From a checkpoint of a small transformer trained on Wikipedia: normalized queries and keys, capped logits.
Each number is 128 + 32 x the weight over its row's rms, rounded and kept within 0 to 255. Layers, rows and columns count from 0. Numbers have three digits each. The size before them is the row's rms in percent of the matrix's.

# down: layer 3 MLP down (transposed), 832x320, rms 0.213, rows 97-163, columns 192-255
# gate: layer 3 MLP gate, 832x320, rms 0.182, rows 98-164, columns 192-255
# up: layer 3 MLP up, 832x320, rms 0.183, rows 98-163, columns 192-255
down97 109:147163046080120119143184128143070184150119191131162081160095122149112163118142151111137197139115137185163104109174125144170131131108154105139182133090110160157128123108114145097153115147119101
gate98 099:094135090140088124137120126156125177081098104159050157136141135136150162159170164147176137166109114150164123122202131153163144070121106079145162159085096105234131103096122091148150139175184147
up98 106:130159217155133125136132115154085100134137130146160106090103124113149073142126110113116124149167163108128111138131137157103100174107155078093127155122157141069175146171178114126137106040082139
down98 106:110127046166095114078118115113163184093147090168075147166123086135144186125145178128147116076163105139139122132165140135114162050084083116164132108167068104151115131158092126137101141086201146
gate99 103:164118151139155126136143170127182167133169109097140069154127096162161118152117073151115181174142076125144111112080065145095143149138120125111094121071128140096117093119084058159146110110116174
up99 103:169160164093140149084131164145160148124161101111115110135109071138139137215164051172065174158107107099141128101111095125100117137131132109118109106048129136090119099151129095152144097144108167
down99 105:146111136142130101189164135119122176129065108179102162161137139132160106106156190075112114119147142130123115134115206046162056118115121131168130140152139084159168134120139143127131142160121083
gate100 095:099176123079091149139097111072093128120138133122131143098173132122130130130127101074130126122114116125083117134097062131135118106131183126141121137192172132140160143129114102142164105128135149
up100 092:089091147115028100086144104132113111156181086076092101159197108133114105134089105150112113170124111138098153113133056168099140097142138154074147124162122148156166127152120125124135136129093139
down100 094:150160114140221158169141159088131142137145169194142167089095175098124138157139148125142148093099122129116112149168161097158134129112144120174125096088109158124089143123150141130124096142186104
gate101 096:145069106166131112146137097185151106108126116124093110174115146116123142177124119098149087101141115123114132113136095103145165093135112122114146143138152084155139115144170186105157148150127172
up101 108:179041158126147101174141099179166075151134092139128152173090137136112136138118131124153114097184129063078136101164132080153143119144119106163165103127122094135140119123115159137165100155100183
down101 105:097200072123082164093073124110120162133146179101121123098168124140133115118124157131072164176030112178215082142131122170107111128137159144151084130108129138158106109103122101126081109108139101
gate102 100:051113121114104161199099107208131181125145139157101121122110128116137098167175113122125094082120132104134087084094140136192107134198136090117081115111139197135066162124078145130109053123124099
up102 099:090100130114109107126094125118135134031070173191166143171185169121137190116141174138193106129122136083083122170174119151124093119083124096140087164140152092148135088173088160100179128087155122
down102 097:146161153125157135111172083133102096193160091102114154122088072126123143125106125142073158132081120160168096096165143098153107129086158150130159131132120098113147109106142103090104126126091164
gate103 104:113097128044130162098132196097107121108135121165122175110127132107155150083107123132060158187148164130165088107163150120123109148152147123125171082113159135068121112112086159135136100132164150
up103 094:158192108134124110196083085137156145087145135127128120116157110127108152173151141089179115110090090166099159139131121119142121115113086170119117132073124110167133097176119085142091125151124176
down103 093:113098154052111158087122187104119101153067145148091138109139132121145163099092143144109148132137167114173066137154138120130150125123152129158133085128132131062139190098096203163173090131127118
gate104 095:113090104161130083158139139207159126170179116139101026150160181201171119099120092146156134134115129124175117119137082134199117141135063197164060142091142096118179074072087140112088133120081079
up104 094:186120089186123079090137158191167117166107107147094055175159148147163103092098139192155088117118176139187128133120100153147115127102094193151107175066161104125130090133081113121115163123108089
down104 102:139116126149150130117167101037076136101119180101147231124108096139140103205150109051098121138103125083110150143067129114056129150145137038119120118138128179151058098102162144090175090159132208
gate105 103:168109091121202071124122075116145084109141134152161148153079200141177084223165078158117162150093122144160138214126083082101129162094044148105113185082186096120130086116135078180088094152133200
up105 095:131200174163090153168103156215115128109089113137127104135102073110054131097179149089114147144181146133112215147127148135165118207123149146107148123128128144113110154138102173094117117125066073
down105 100:121094117112173074141127048119125101126163168120120143148122162090197116178110109213115158127124093145130123177130092124108123132101068121125128128125189125126141108129131102166116146116153182
gate106 091:155154160138152166135105105074138033083133105092116152105178161178081107129178145137108112054133124155138128150124131080133128116180145125126118125130130121072121102078112135134149106142172141
up106 101:127050210141132135149092107157064152134120091173145099079100104144165153127085111134121120174147148165105118081100105153165103120144102101183140087217194139105112113177122169123162134136084163
down106 098:141202081107123118101109152104173069122141145096084118157124159135052172142132167084117118071120121128142149180171205049091171116150109168083119118089085108117132157105091104157152104158181086
gate107 094:123199139150139101120172108136151132138149119115090083140112115087111172175074184069134086129188105159135151152123159140169111109065111143123156131110091199143122079188123140148176143117158099
up107 098:153100103077102109147097159163046069160150141068165109122119116142163102080126122197086150136179148134172107134115123112089092146135187084128092150147201125106163125075110087132153124137136226
down107 097:122115184134173127136178082106235194145151119139128144134145114129060163162121119072149122162138101124075151123143102167182172124118118152158184117140081153143089121205115177133112125069137066
gate108 099:158153128128163088091174165167154082116091135106126122128080193186161143129101113124156094123117073114108072119159129138090103131079154131173129109138130139193110136175110116115134180111119115
up108 097:173098159139152115116151083136188121120069127123175150107134163100087107107115160144122150139096095153145124114109112127104131153073110163130098075196147123138121162129121105092073208162151099
down108 092:135110109121062192162140123069099183183197152089114137084128077106143192117124097166122131095140190119111139181099164149175082090174132114111123136070096106137165126076142129139157066139136131
gate109 103:145140068084130143077112131053143152106160111116070124140149113101105197082151194123123121054128060167116196093117178150130081153164166106128132157166090149127152152117174164165083171156162120
up109 105:115071170080128093145073139121127189161126162113149142113134121091121104199102099129138119154108159118139067125090109088129147049078030130126130086068126157116125065163073090119164104119100150
down109 100:115176033092108159096129090083126124153137064158081148136161085134118129072162137121105100077119098191128148082168118101132052133185123125126080178164124173116148126114204150158126147129169078
gate110 103:080179107121148123089111130160140174108161173148131162090172149130148156161180086074095109152145118161114117147115145095121053161114149153051141106121147149154114131119209115131069158151119103
up110 100:159090147091117116121155154138089158080123114164146111119083083162176082124078148102139103120144122128106096076103098147142141125096054091177134184118095083141168173109060118190167126133142131
down110 103:111123125127160116126144097126186122164168164146111189103219176124124202114176109099146139108077107136129122166090148114126094123091188164069139089136220150130066207149167117106131195158139083
gate111 101:122082182128214165142126089097076081134175189083162152184102139099120111103101170154124106138120175114151103071103150124116132075140085152137083154055134092096120108071110117113079144180143143
up111 108:148097096090071133133088163159155071071107098143154139096135115125182112181137084113123114160111144058173148197180057152142152175144149128182179127130112188148118148160103136141086136146116097
down111 108:123055134128150124088137092101095098200090131112095158160151145134144155093075200089102136115150170173068131101135126146101097154130141088129157106113143152150108160128153092104185130066151199
gate112 098:142120126130163126145167091111159086183112101142102088170098153118150080193166131163113092119083139196156177089165136108139159111077120179140086126138175080139136158099095119103069152143165101
up112 104:076091100100132166125122133134075194083089144146164160118124109111126139121086150128113189106135107038150121123084129111105137138195119072090153112104130154117111109148155098162140070137101117
down112 101:181144168163110115168090115146169077200184103122121101134127130130155092149177098161173101181107145190128142137148142154170140128084133152195119136138180103147153145132124183114141175103171139
gate113 105:105136120115111126178165192143104099102116148156123102120164162111146110102119106144142086106138150207166117133193109140197088176102142127119131125176157134098162172216134134144088113096157165
up113 102:083184099107084070147150170128089109085080106086169143140146174137177109141135090102158122127158150216135138110146188104123130192116110077148114150086187089118175156176132109140116083128149136
down113 102:210079177183163172074105103101154139152151105154068095106123092135078145142165124138071136172155073091132137096115106196123177091134114116120145103147103161147083165140100146113177142165108103
gate114 095:133156165134128165105091118133109149093142176103069128065099096175144096115127082150066110205126175143136089094126099110142111159164153109112128166246157148146145105112131125123139087095147103
up114 096:017144160158148184089147127100139133128137150098141107109176096152189075144106106182131117139138134149101137112127077130110145091130120139201096140142103104145114101083164131037119096099158098
down114 094:232093144109124100148120130150098122112117130156171119124082168107089122149118180132133157122128071106121096189113144091116154156119173153074144119076140152052099129181096157136192170155099143
gate115 099:101095069142145084166136132144151143118136085178152178107156171083108163177159117175086158137167123105079130109156088154097147153097162115073145094099181158117135102119131112146151136128176153
up115 100:039147213076205150127065102103137105127067173105136053152163098141136124084138165112148159085072128178158154115101079113124173146129150061088098168097100157125125137130139158102110106192145186
down115 099:153073050163072067101139143104138110154141081144095174109121138154088152180130081168109128167205152128120129146151185126130114116110078173138149119164145101096129136139131141128167135105142107
gate116 097:175087130153095117150176060155117135081079108080049171096098170185075140133130157152146066098153100140136104165128141088110161113040095149109077150140123080093143123157122052131123174063191153
up116 092:180171108136114148077135151095085112103118141130112158125139156130153082141110162076157121129151184169147103199149132170086130113086101098124153089194086104149131125129124162162124142128090146
down116 094:101061172161144120181157098142140167130129114104124131093167119095059145173103096184100146089131106150105136139105144131130118196155128176133123159081098110114128112137131130102132148048133138
gate117 106:091128126175144164145089134095123100127160174111152104119136147106131109083090075130062066220177192134104064171076106114089072130120170103118152149141094135124099139189101144175095124187157136
up117 101:095130160161139119161093158115111102073180150134160092136165110116096128132124082134118080142181168158130083153074163132102096166072174103124142122129143134111128126185114162166047149138126116
down117 103:144116129140093073108165122137134121172094085107115120153089083162144166131097136135184120090063095148141180107141099142120208104123080165123113139147166155116161106083143132101150134057109149
gate118 107:131068106165183115105075183127140121127107074132083118128085041130149162168161088079072157126166097103111101125143121133106125115146131077141133108174106120151100131113146117154172069107155069
up118 094:087140144106104183136107059181120138124151163119133135182189126079147150084118116174089149107106089111151132111139131092162118095139136099114122125120134146138117176116093135129082149114159144
down118 103:171102126141129095126121188095129128121115085126127104062116069122123160150176104097135153171142150121099104107174105124089129164119137128148142124153101118156086117133101118095169083103126092
gate119 098:123157108117121191121165138156117142079137192124145110097131151097136141083168115154120096104056176147146158089084108092084145166146146019153169084109093105102182069176142172147167137087167143
up119 095:105140123111134127145178150165132120081110167118167148132123163113166134109113099135158113073052206104125099109089101130101151150179158064137172081104161075125179078192134167155196124150173120
down119 101:100101102105153098119083127076131144138136079155083147104092124104116129139070148159118174115149147130139093147162171095122163125161080156084068155182143151176064183130062089131123094125113137
gate120 103:113072163081135106134165098166088109128104152137169129169102100127120076176070122122111079152121137069205101175107153145110114103118145128148116136128096117159128158100126129145144130123139150
up120 100:124086129158178120112096110158120128170126117120104150184112106103141115103089149112120137109158101076203113168081136143123141136131159112082131117107121138083076075121170105168126117132155127
down120 103:119134071152168141121110172098129121114165148141161121064150118158128184144144125113145136174136096165037178124182136087157104153101147101136105141140139137134146097115077155157048117102158081
gate121 092:067150077147180226113130113143164116081149161110084126143156135094126129136100070113149145085101081090181159050106119152080078086109188123084179150147169175141161138066110143095123131116097152
up121 103:075159093141160143073105150095138132139070172061119123129135164127172144192062165168121072138167153146073133102087133105056099105085167117194116130135135138106113095149110125089087028115113129
down121 095:170116169115114119203161120148103151151130075191102193140139124114090141082185039078130185110146087136144143171153085144167148148212099107094120136089098095110154175145171111150155209131164178
gate122 105:141153101118163146122165109123134144117148168090097131143152128135098156112191098098129124134104111131102135162102174127159073125109114146085090105123176077137127105091127112145145127101094116
up122 103:140075134131133085154105174135137157161136125136168151146082123134135140142090172131154130172106160156145125101140111143108182116130186183120132156140088147145094125116112142146167105117148132
down122 106:094190133134138142118104064081150162129146142124079116170166142088128139100150116056133116102174099126109077115137158130125127119133055106110152095138117121117122128123111115124125153142119107
gate123 099:108188088116082111078129158110124084208065126144076105150117133168137103118095083112154167073074135193157127114127129102106138158104136178115117134131077181113138068173122161113101163178154134
up123 098:151128133090112089127144124122145176164111168188145055069105135165124075136130065113097060111106192160186146109107179112130117112157095118134115150166137154124154106133088193093172131124129078
down123 095:102095118147130171152131150134116094075150117127133202187108160107150199107128183087157161107072116100118144136140080122150175159090181136117121078118114134113098108121176149137075125111120186
gate124 093:082157157111075176098195116120094062201136163117131134123110127148131115167123166136130133083063116133113148094090194099159127108156178152131104117135108100151084119149172117098123096135130101
up124 097:078177104092136139120141129116111134182112116108095158151123175118097109112115101144085079149109099115114139097110134157194161099137137142134115130082127171187066136155180184154123142183159146
down124 093:183078148156108143081134107154139119090155097168126077096123105097164150146177158139124154072137161135126114172139115055079088179158101134097145075140124111140164083086085071118091094136099153
gate125 096:161117086167144193134133145149166135142122127124128154123078119104122124135209155153107176126108148084115178100084175104104138119098130145131152109118106162111150117118109180079173146165150101
up125 096:111137075162102139175114074181108144120142160127075116133118173160118160080086127106102138110165113181094098121130069195104140107110153066124149130070127107136079135106175146124063171142113058
down125 096:114131144138160174116150169092145095123131069129167145141125109159129116135185141159097159163088160122170127149124162067113070108079086175117154126134095133114151131162099095115238099140149191
gate126 103:155099123126152103151158124135089108048161143158129131199144121191071111092117094124149108160162175082145165132173113101141121114144131138075097059128076204110112136128117114127117127117137149
up126 096:064108139135119163099085117095180109228141127080093147104129103073124168118111124087099116128131065153103107154077143166130100144156145090142200127137211067133162176155108167145120116166137128
down126 102:112130114092142156160137136127070097043108146203136125137134153166146127107143092131056159149125165106144165141145107119135120143125140192129070128100077132090126128097128085139132194118105054
gate127 098:129088165074136112149141134155068148119071079137150101082148141122147105194141132189142138118106120103091112151119140091118126149170124140185097146092154103141162119136126172185099111153089165
up127 094:097119119080101140100152153191102108131096147145093125123170083162106174190139164171135141154142148134120089211091140124160110100133119057120088176107163088201101126143138125171044121120069159
down127 095:136127107171164119139085111074166143133180133120147161134065133104145076075120096102117144077118136139109163095137098160150196151110127151072198090139115135096137143128136078090197108111135106
gate128 102:158111147140128097128212165133146051139114128098107158141138108106112124159104115142155080109134114119169158138162121193090144175108146092144170118107107152154120169128076116116131181131177118
up128 101:067156167100183099078124175154158124119123164170148111091138110056128136086078187142095123109113134105133123118157120066163155100135158133149094116087179089145119118119148183143172115083070129
down128 101:195108117140124147161139095088155133188150162113079240118162170130070113142130092139133100109112131106150126135118162198077102123143136143127136179174119107130202182091067104152145156173159158
gate129 101:128106167085133155076154166091145113108114127120120133140124108149127169162121077092167092088163147142127154107116144167108112168183187112114093165090209119070149170180130168144087098167105114
up129 098:126130069141115125155154109173142139171157172162124130168182153125146116136146162158095099134061102099111122161164128071170138088129067154150112114165081112157144100060143091117116095039108140
down129 103:087088141075137131146142145131177135129115131094120157162095146119114122133063075123173110105168130094186180079100107137144114154121142083067092184126157138060121177188100149192102153127128168
gate130 108:100151151091136169150157138120140122074123164130122114110044090202107131075156158090117204151118100140105211121183110153131105112146130156117069117091153135119130144100104116163139092127197179
up130 104:101155130133115101139157117119134152069136188134073086136059079191110154096145154050128204142088120147138131100126123166126179129166164181076116138132159140121110134102119124164137085127171173
down130 110:145088141116123094126129162125131168145114065172165158108167122099144177123138117152096070064131162125170153195132139104146163182112159082166140153079114116163175135135110093134102198126080137
gate131 099:214140059145120091071131178124145148148149113135133191121124090115156133145041137103174121107155161090118101163116183104166127101098213166149137148132078118109084135086097140115180145149183148
up131 088:163150080125143122106143149104166159150124113111084174159124123180123120140086134150134085098117170116121069180111171116126091096094154175159153085120134069152118114087129107131163125119160150
down131 103:071092152119129196171085087178124096107138129175125041137142151096096116153170149089130139186133080136139128105145083149075167139137078092105108115133173096087175108128172150144093136119070105
gate132 105:190072143107134127126081134112087156143132125132117092116158193153096120094096078100075147120130141191103119171154138150111101154111065113168093131071075135063133085089157042147184071166154120
up132 104:138165095166155192125112071080161123182118125085135111084105117133145168105134139153077079160183104105139139151171164133135096205099202169117129137138093141171085149108155150095095119146099144
down132 099:119074140165136090121135105152144142112115132163177118175121096126126094100152140118191171131097111099130134116090141097104131085164112081123120129127154163098170108153086106091149109146148090
gate133 095:153127156152058109103122159082144119143100103133163117062197142123148143121187138143248139124147106150091137175124147117125068141152152133145119062098112095166163098131113108180134162087154102
up133 094:100151127179087102152121194075132127167139109118085088049165128156134134117131163127158124158132116176118147128171111105155123123105120066115131077160116097096157147087120160210147165048141150
down133 094:165099160086165150133172062174078130093109156133145183186118152126140115114125100143116103116166156112111134127124132126083131097147153158091138134119115150153124098194118074094086095151126139
gate134 102:108135110100052128128094139140104133163100127166145127165133118133191187191179118087131099112092119129133137046031171113059142181156105128158113150154143107086120143119132173099146125120124113
up134 102:144137153106099080132150126112112093151115071175183120131148132141178158132162167074116165106134139144144114105123186136101155081119075103140183076150145130163127126112156073100131120131129203
down134 100:067168132134151131107092165114133122093131146122119120140102141111151097166067118144129146117121130137116133156199115156146148184115110134119086168117070127143174088119051185151112107119159050
gate135 102:167090164118115106117085140117121081142115152128086164151165072114141141123156173155144113089169175133143108183110120083089141119101114160105159125114112147119111110062145142191117106148191151
up135 097:104169126147116137131146072122141145081126029121133060141109171149092073099137133113177156135098131119148178103172119153155096100153120136168069118116153109096113138173128104072134134046115124
down135 106:126084128149097119153104119120089118194117128153092144141192122119174171104179098185107089110183171085070128132114131127071120139125112119104092099122117122103112133120143123200153081132162161
gate136 099:180172127128183159098103102122155156092121127120181125102157116090089146119118221105143128124130183132111129131188092110134162102092138094145099128150134117144152185159115105148158111115070145
up136 095:167147100085151156133105103107145157126124134138148151136093094079050112132157192090172114150118154128073161134132118165122132145115110128141079157152171150125079148164144147132109092181067200
down136 101:133107145095094121139111149185103105129113077151069103114101143163177125152119089201105119141128053102142102125107145094128075113139122142103159117133091086074153061085120140094144128092191090
gate137 110:136189097078134088102241175178084150094163107134100110122095107075085155071109169130161121117124073138137092149162196125120132117158132152167141133136108118152099152117109123134086102120131147
up137 107:137098111132185114140097124175095154082099098137069081098116177205155109148176121150076120086116162090161121161120093129166168161103137103093131150094067083129076135086104148147161127073117107
down137 107:211150152093163096111186187162131140103137095073096156112104126071155125116043163143123067096048046127124092120145084110122145133158135159147170052159109117152099139127075177096176108127100128
gate138 106:092138111127139159131143080163182130092122105108127116135032137090160156103111108140104141136066159152065117113104176141125145158141137073105117137084085100138169131091117084145136097134079148
up138 106:130104137156149121150118149135104121191155203147128148134131157142085134108093154102144111094161097092154114125070126111132150099051139222166168126090136158095078148147187086135105167111123101
down138 107:115171083068095126116087166198145125101117121155103164127090156087134112128153139110121126108078118160063097141169126167111105112190181114170078124153055130125107112151194152149127092143108113
gate139 104:081091138045080143114138154169172151063141067096103155089105122153118115167118135105103160145186119135104149080161137184081131146120127157144171131115154065153101137115089141134161135190070148
up139 094:123121159121093147101118108091109180120102131140141123102161103093159166117129099174149158122127107135131066149143121127099126119178130128160100052108114172081144133106172071104146117053092108
down139 104:092073164082108147165125130152143141129119068104154173150117124121119090134099140074137148120158134115116135032129112164084117170113165127133141132174137069197126154131097145077117138163125149
gate140 104:132141131140133123126105109125173141114116138154109093126092117102119101203115106157070120105189123101155151124103125113174134182134135105056152082161117190110050138106179123074121125127161145
up140 103:161131138110116109149065135084128129157137048097129181132116110085124145101190120170136151182123124120129117088114115124126125146114097130180148135130134133106119084066081126131145184144133172
down140 103:120165105151136139153144165173159148114126183153148114112113164137106075193136097167151117072161119157101124111107178125150148152137112130116155107132134183139137186113174124119106076175144104
gate141 103:101158114118114166100071083090118088094107138174075141205153171137143093112137109176142146154170140176096183097075091088085212108133188158166158106129132167140069125098192084132095087116137090
up141 104:121137102089082148132156164094126138076097139135165155167176140107134154141081146127120179117099116102175135131167127111088099025135077157099193045075078114085129095152130127099131146144094154
down141 104:102117043154074083062149134094116135153165134112064125121105158108140082135099123099174166109125156126173113132089148128078118144187137134142133075162156114168141122121132169101105099115140108
gate142 102:132130139091164120112074135151123144159093109125146202133141128088154081137147097076104157163154217110153116117095146167169179076155102129166152192129169145152102092102133182129093114133188105
up142 103:150140154118130122174162115116138108099180170140080132142111180148084143150151153122148156091118092096084091168181111074111098075138100108128105076126123105138170183143172168106144093104096122
down142 104:144131100130118120078071155145158113189134150101121116096149102108176090091150073097067123141146167155156130062126116144171121157166109185090141155150199188127103047107176163101093102102123127
gate143 105:125104144115106102122087120142134127104183153147111134073060129099126109082116181185079109179151109147153180106110142130159135102181093162148089150137177105120150148142108149156088084116123126
up143 104:115168074109112173119157159168111084125119118155184141126183170111130121178106089135160146140101125108099144144174166092118090156117163098111154155100139219161088105098166142073088149141152137
down143 101:098128138084122094127053110105189131081151121203133132137126123127159118092136096203075103127142085166124157087122098104144155058139146125134084076162142113157177145094146132156136146154109121
gate144 103:085092166148072097138076096069117118134121193131125117174106093140133117085161169094098169121094165090105116115085164067121115072141145134119105149113114166128148147110119196172140148144139151
up144 101:114044189099123102148119148090155115125111140125129091182090092185078155094145160117118140120101137073155101150135141094141135078126144144106115171070083113133132154126182160157111177135115155
down144 103:164142100144219171092173146192173121066118123178151155119132120153171140130059125172137120096150119191142129141157091147171130181131091138161108106124182101112100080153110053109106142128120079
gate145 101:077136084157160135107109102118142166081115112103222136092137144085115114136119165089159177142124118121134136140107123116112121088117092160143103115193102134095102131107149127121083151116101090
up145 101:055066080126155115156125182106145133167146166108164123124097158197142047119111156101149132112114078123153139092139113112076119138140091149187100159092100185107131152068100136133103117133177051
down145 102:185164182134126146124151117143106107129091155182087098126132107131123136128138082145091089189165163168145139105171152184132135122070124104103207097093138131148152149201165092130158134131151164
gate146 104:159102137150157125137101098132131147115100126151144132139119103181120059181163096152095136121099138185163121128119122140119179124134116163139091110148148167136158072111083084130122177064103133
up146 103:132127116118136149137100128109185133146125146139122144144170190131150170092169120108068154096171145099122138094119100088168080134166184106139121150093093122160156133112100153101162127174099157
down146 102:110130171165160090118202085130109178084151080158131098135138081147129082111147094152105106165104136200109112171186151104094187076108074178141153172158160118137139113142122054148135159061156067
gate147 111:134152096148064124176117134128164092110222176132096056159101107039079113126118088113133111127221109099145143089110115122089160183161082141124104101144141108188103087149142136150116125118126112
up147 117:150088150173144112080167140111129092145084092134129150129181148196116154128175147115120138144069184133135145092123097101134095094125079109125107123118131138108167169138124148168155122172141111
down147 104:157125113217119176155118140132134124119074137131105137072144181152127148169152155145128174178117105157076063173110164109156115106189185110079156148126127127122171172141105141137146109124171098
gate148 104:067149132056102101135126085162096136078105154106115113123166111138143144153124118184113116182106128086080144122124169098153145074060177127141134158117112119123159134052148138109117109092151133
up148 101:136160116104131112114096144169131136080073146134080085119129173110138126144148098171092088107130104124127097097117148105152110067110193097070106134159143106082144089112095152096110108132110139
down148 099:089121094145126194189123107090124122170186149157169175154099112148157158092144166119120167172140127122136140120173116112104114177148024130169144138129147118139132150165132117151140139127164119
gate149 103:126125121165127083113130160091087129131142100135101116109107133153131128111056154178163181142144133107146147135129152132138183067122154167127181103101114193111109151054190133162122140140086191
up149 104:091148093091082142115138106155134107139125143104150088132157076130114141080046147113132163123147099146124114132143172080180145099095135160120105089131132178168101130100184093138137170170140137
down149 104:145130153159139152130128132111131136100111141168160162172146187101152120134205084061079137083152117123167114106146092131091136157096096138117169125106147091110188118157130127126123101115127060
gate150 098:105163105126061109095166163101148126107138106068200155191138122069154125207132097048125135087127087125105165160158121100084141121151182159179141109148126105116146120120145101115168138062119055
up150 094:141198098128087082121131138124104143095151077096158099140112108116201125134088130127168170116135136116079089161155128083101130077131133089076138125112055095136146094194103101154132138088132123
down150 100:105108170138154168125104109120106141138124160164078096087161139167044107142150142127112107161176099114134130138096180139158138136131075065146190126106146127150149141112098139118131132126136162
gate151 103:131096116122073147184113131106147173174189128063151149101120083131141041170169114067130148047085171112141149122093131091104131124117146104150151138168155153158103110129087112086122122154126107
up151 099:143171137100151160084177141080076110080165151154071160158117152096120175134138123137098084142155120117161142120173138209120097098125180162138074146165201105095124168121176129116108130113130148
down151 103:109117144128113103143151131166126109157111092099193114142117071172144072130126106078110186132067103118171114170106132097129118126096088080108206071098076138120059190195058166099089118157152118
gate152 103:156127092113107200136080146107129185124117066147111102105138099054148123120123197118148129104128113150118133098134103164089168091158054134147150165146090106150104130135083176150109106166174103
up152 094:142146133150142190143136145123075148114082108166168131120154093104142128155130177135175069103093074129079119126119138164091111158117130136110137155126078114157113128130110176090090088118157129
down152 099:103131167121172064124146084196136104135146099079099127156123161137110130118145078091127145157179171112130119160135203083126100128046205101123139115129152152084182081125191125136120145149101146
gate153 100:063125120203079134128124162145154132090088153083128112095166129109177124104147124093120076101131112125093129149110182150152255130141174142134121130135099159087104166165115100109127157096117130
up153 097:159147185115136133147133102105141074165091160147123128189175064185104116181164124142127181084094137113156087093161084107128123150056170105137173118134157145090129160053164101140139075106119142
down153 101:137114108128075131115159147109162190126096135102143061116107151104125124120125128084168084164161111106093170099131205086131147124140093153115061069110034139187136151186036149052091200176116136
gate154 094:085139208132173109119077076182128182142162152174093088110151153165121076110110165123063099072141112125113115123176128163093144133144162163136080108159198122119111123171101123154174147163110137
up154 099:121100161137164128164107053202132119146130175132079132137112151165095120124098178120100125093092141116141125117133127158141170124165162159091076106186174126082107086131153074132122141151104169
down154 095:165151076122081168130164173063092121097114084105165127121146123117153131135169042093173092184145100124124142144103135101118087077125120117101182155074126144153176163106099146103128101089118078
gate155 103:078087092111154155132069128082090133082117171116032103117112112054144138178092142121160139165149156127149158090153106114130061126106079135159155073205117133102090199113161083092147103074110060
up155 103:104138145103165103099120150122151126134120171092127096134103200129064116065101127086115091170126150080122163132107120033162113092108113077124111163174124145131096145114074126196124179157075160
down155 102:136140116156056186107106122162109203098065110113135136082142151135148153156123157172151168127100186114153082100111116145092061136113123162098170090092172123091123185118188159150150143111138096
gate156 110:106145073150167067140161161121119159088129093166197102102191114119106089182160131129092139130120115153124138099101102131135113121189081189143092107176179124072105146130161198174143115126110126
up156 104:085124149154095195063115114102154106183098132138152095140110163164078150120074137115129160174129103093130082111120146117102124106077145112123099149149138125195136066073051044102137164131110079
down156 104:116091125089141134076174159121074162063185105128132106105163130106110120168203111080156129030089163070114089098110091172105147125146122148158130138125183105088165117127152121134047050149128218
gate157 101:044092152146167178110071134108060141121139058146117136160108061168147134137090160213159106146118112162031080049138143137136053132131116139187084151126135116083220149097110113133154087146135120
up157 099:071169171091098152101130091150130151123211157081122144155140130163130065112119117108163114104156162166092202077132133145115104158102161162078108133091172101108133164115191152111055109154122123
down157 100:165125092180112085119132157128137154134071099173164083106103137080184156183118138120141102110084165133201140193142148078110229140199124076072136136151095153140101102115085127148174149142116134
gate158 108:106097102132146079119152091149154142151130106138105187119119141096129115171160124128119180197171147142152166136104051121155099125137140179193119175118152161176068087132110172119120138157107093
up158 104:103130103107112059113137106156147166161142084092116127086162097109113060132158097120126115185187199163166135143099154076151114170167158169123114135106158166120129116071102126092083106113182191
down158 109:161149124125157148134097121096072115153114151095127105147077140078115153138149080176087142139142099141132103127116110164183108112081129101091145135149182013107094116153148087150126098130140098
gate159 095:130093096141071086111143162137144098121120137120158137113112130115118105139182157140096173109131143111145147156149083135160164117116165151127105122099136148101137041159142058147100076108193085
up159 097:062131107168126121136176067146102129104114172196201124062172124180091136139144104147096104105156132118176076159085149155088116090116144106176172110096082122107165142109117073140132153100111061
down159 096:196165154096141143105112189095106127171157091084107105163105125083183101153144109154148163163100175104100166121165107101142135183139081112116077155132177115151071087131143116105122116163087143
gate160 107:140067107085084150178097120154215167122131156160172105102166110102125059112090138084139132103124118119105104143138155134125130137143137092122162131133114133088103096139151202132117119106127203
up160 110:140131151172139144094091131193150128084152104129143115183131119120059109177177175118122070123133132109160142144137137111127135140092130162179123094113111173082150120117163090114130128130137111
down160 102:107126142154078059210141087091131110102132123159064094149115081099194129102119167160152183121091117118129095139151086144132131129130030154119130154178159116101091099164080124107110149119170143
gate161 102:137112102129115072108140176093198113147151160118105091129107154112129157108088155084109150116106200142164168071122096130101132109178091134147174175168136138158125091200106152106139083124119126
up161 104:085062132131086111143077156126081132107132158153155134068131138148111139084090200124089128101044091217144105100111126168091093129079141131094098103170137156193138192077166120209153102127056139
down161 100:098142115101173062157132147141157101168136146100089087155124157109130143163108103140102164172188191076158113167154129123143137133111151071140153140079117134092103118186075111108119131153153109
gate162 098:106156081146112104140110126151193140080105115137138122194116163079150143165099124098183107088167150154179117085080176110121104137129128126128104050139102109140123136181146134156156140110167139
up162 098:149103170068157114160089168102095155161140129152081116105121165080148140074146138118133139170123153121074155129163094106119132151186146104102104192062084148109076143067127229121110141140118144
down162 100:093157070137112162128144134125161108060091157129158133204145169099117121180079148108172123085155133194165079123106192146111135083106119123097117059083117106121186123212165109157166108113157135
gate163 103:098041130167136147176084160104097166086114168142168080154126099132137128195144111114127121118129103114129088174190128169081144130103161105136143096103041135113151110105122136167061118093126116
up163 107:098106110163127106139113179156060106188112140211182127146134141109096112160135112090101116188128173210110112184179173120101185148137122088169126174159052130123105106074135114103121139148097139
down163 101:149195139108153217114204125160204102072092170129115109134117122125167145099141093165094149109138122108076118053131157132135121100149085181088110137072159126152149092142105102197172117098144089
gate164 088:116115166143184103159127141111071105157176069083134154115145159148109137131131162162141084130156105108085173142114096104125084074092137138123060121131034141157177122109195171077182155168150125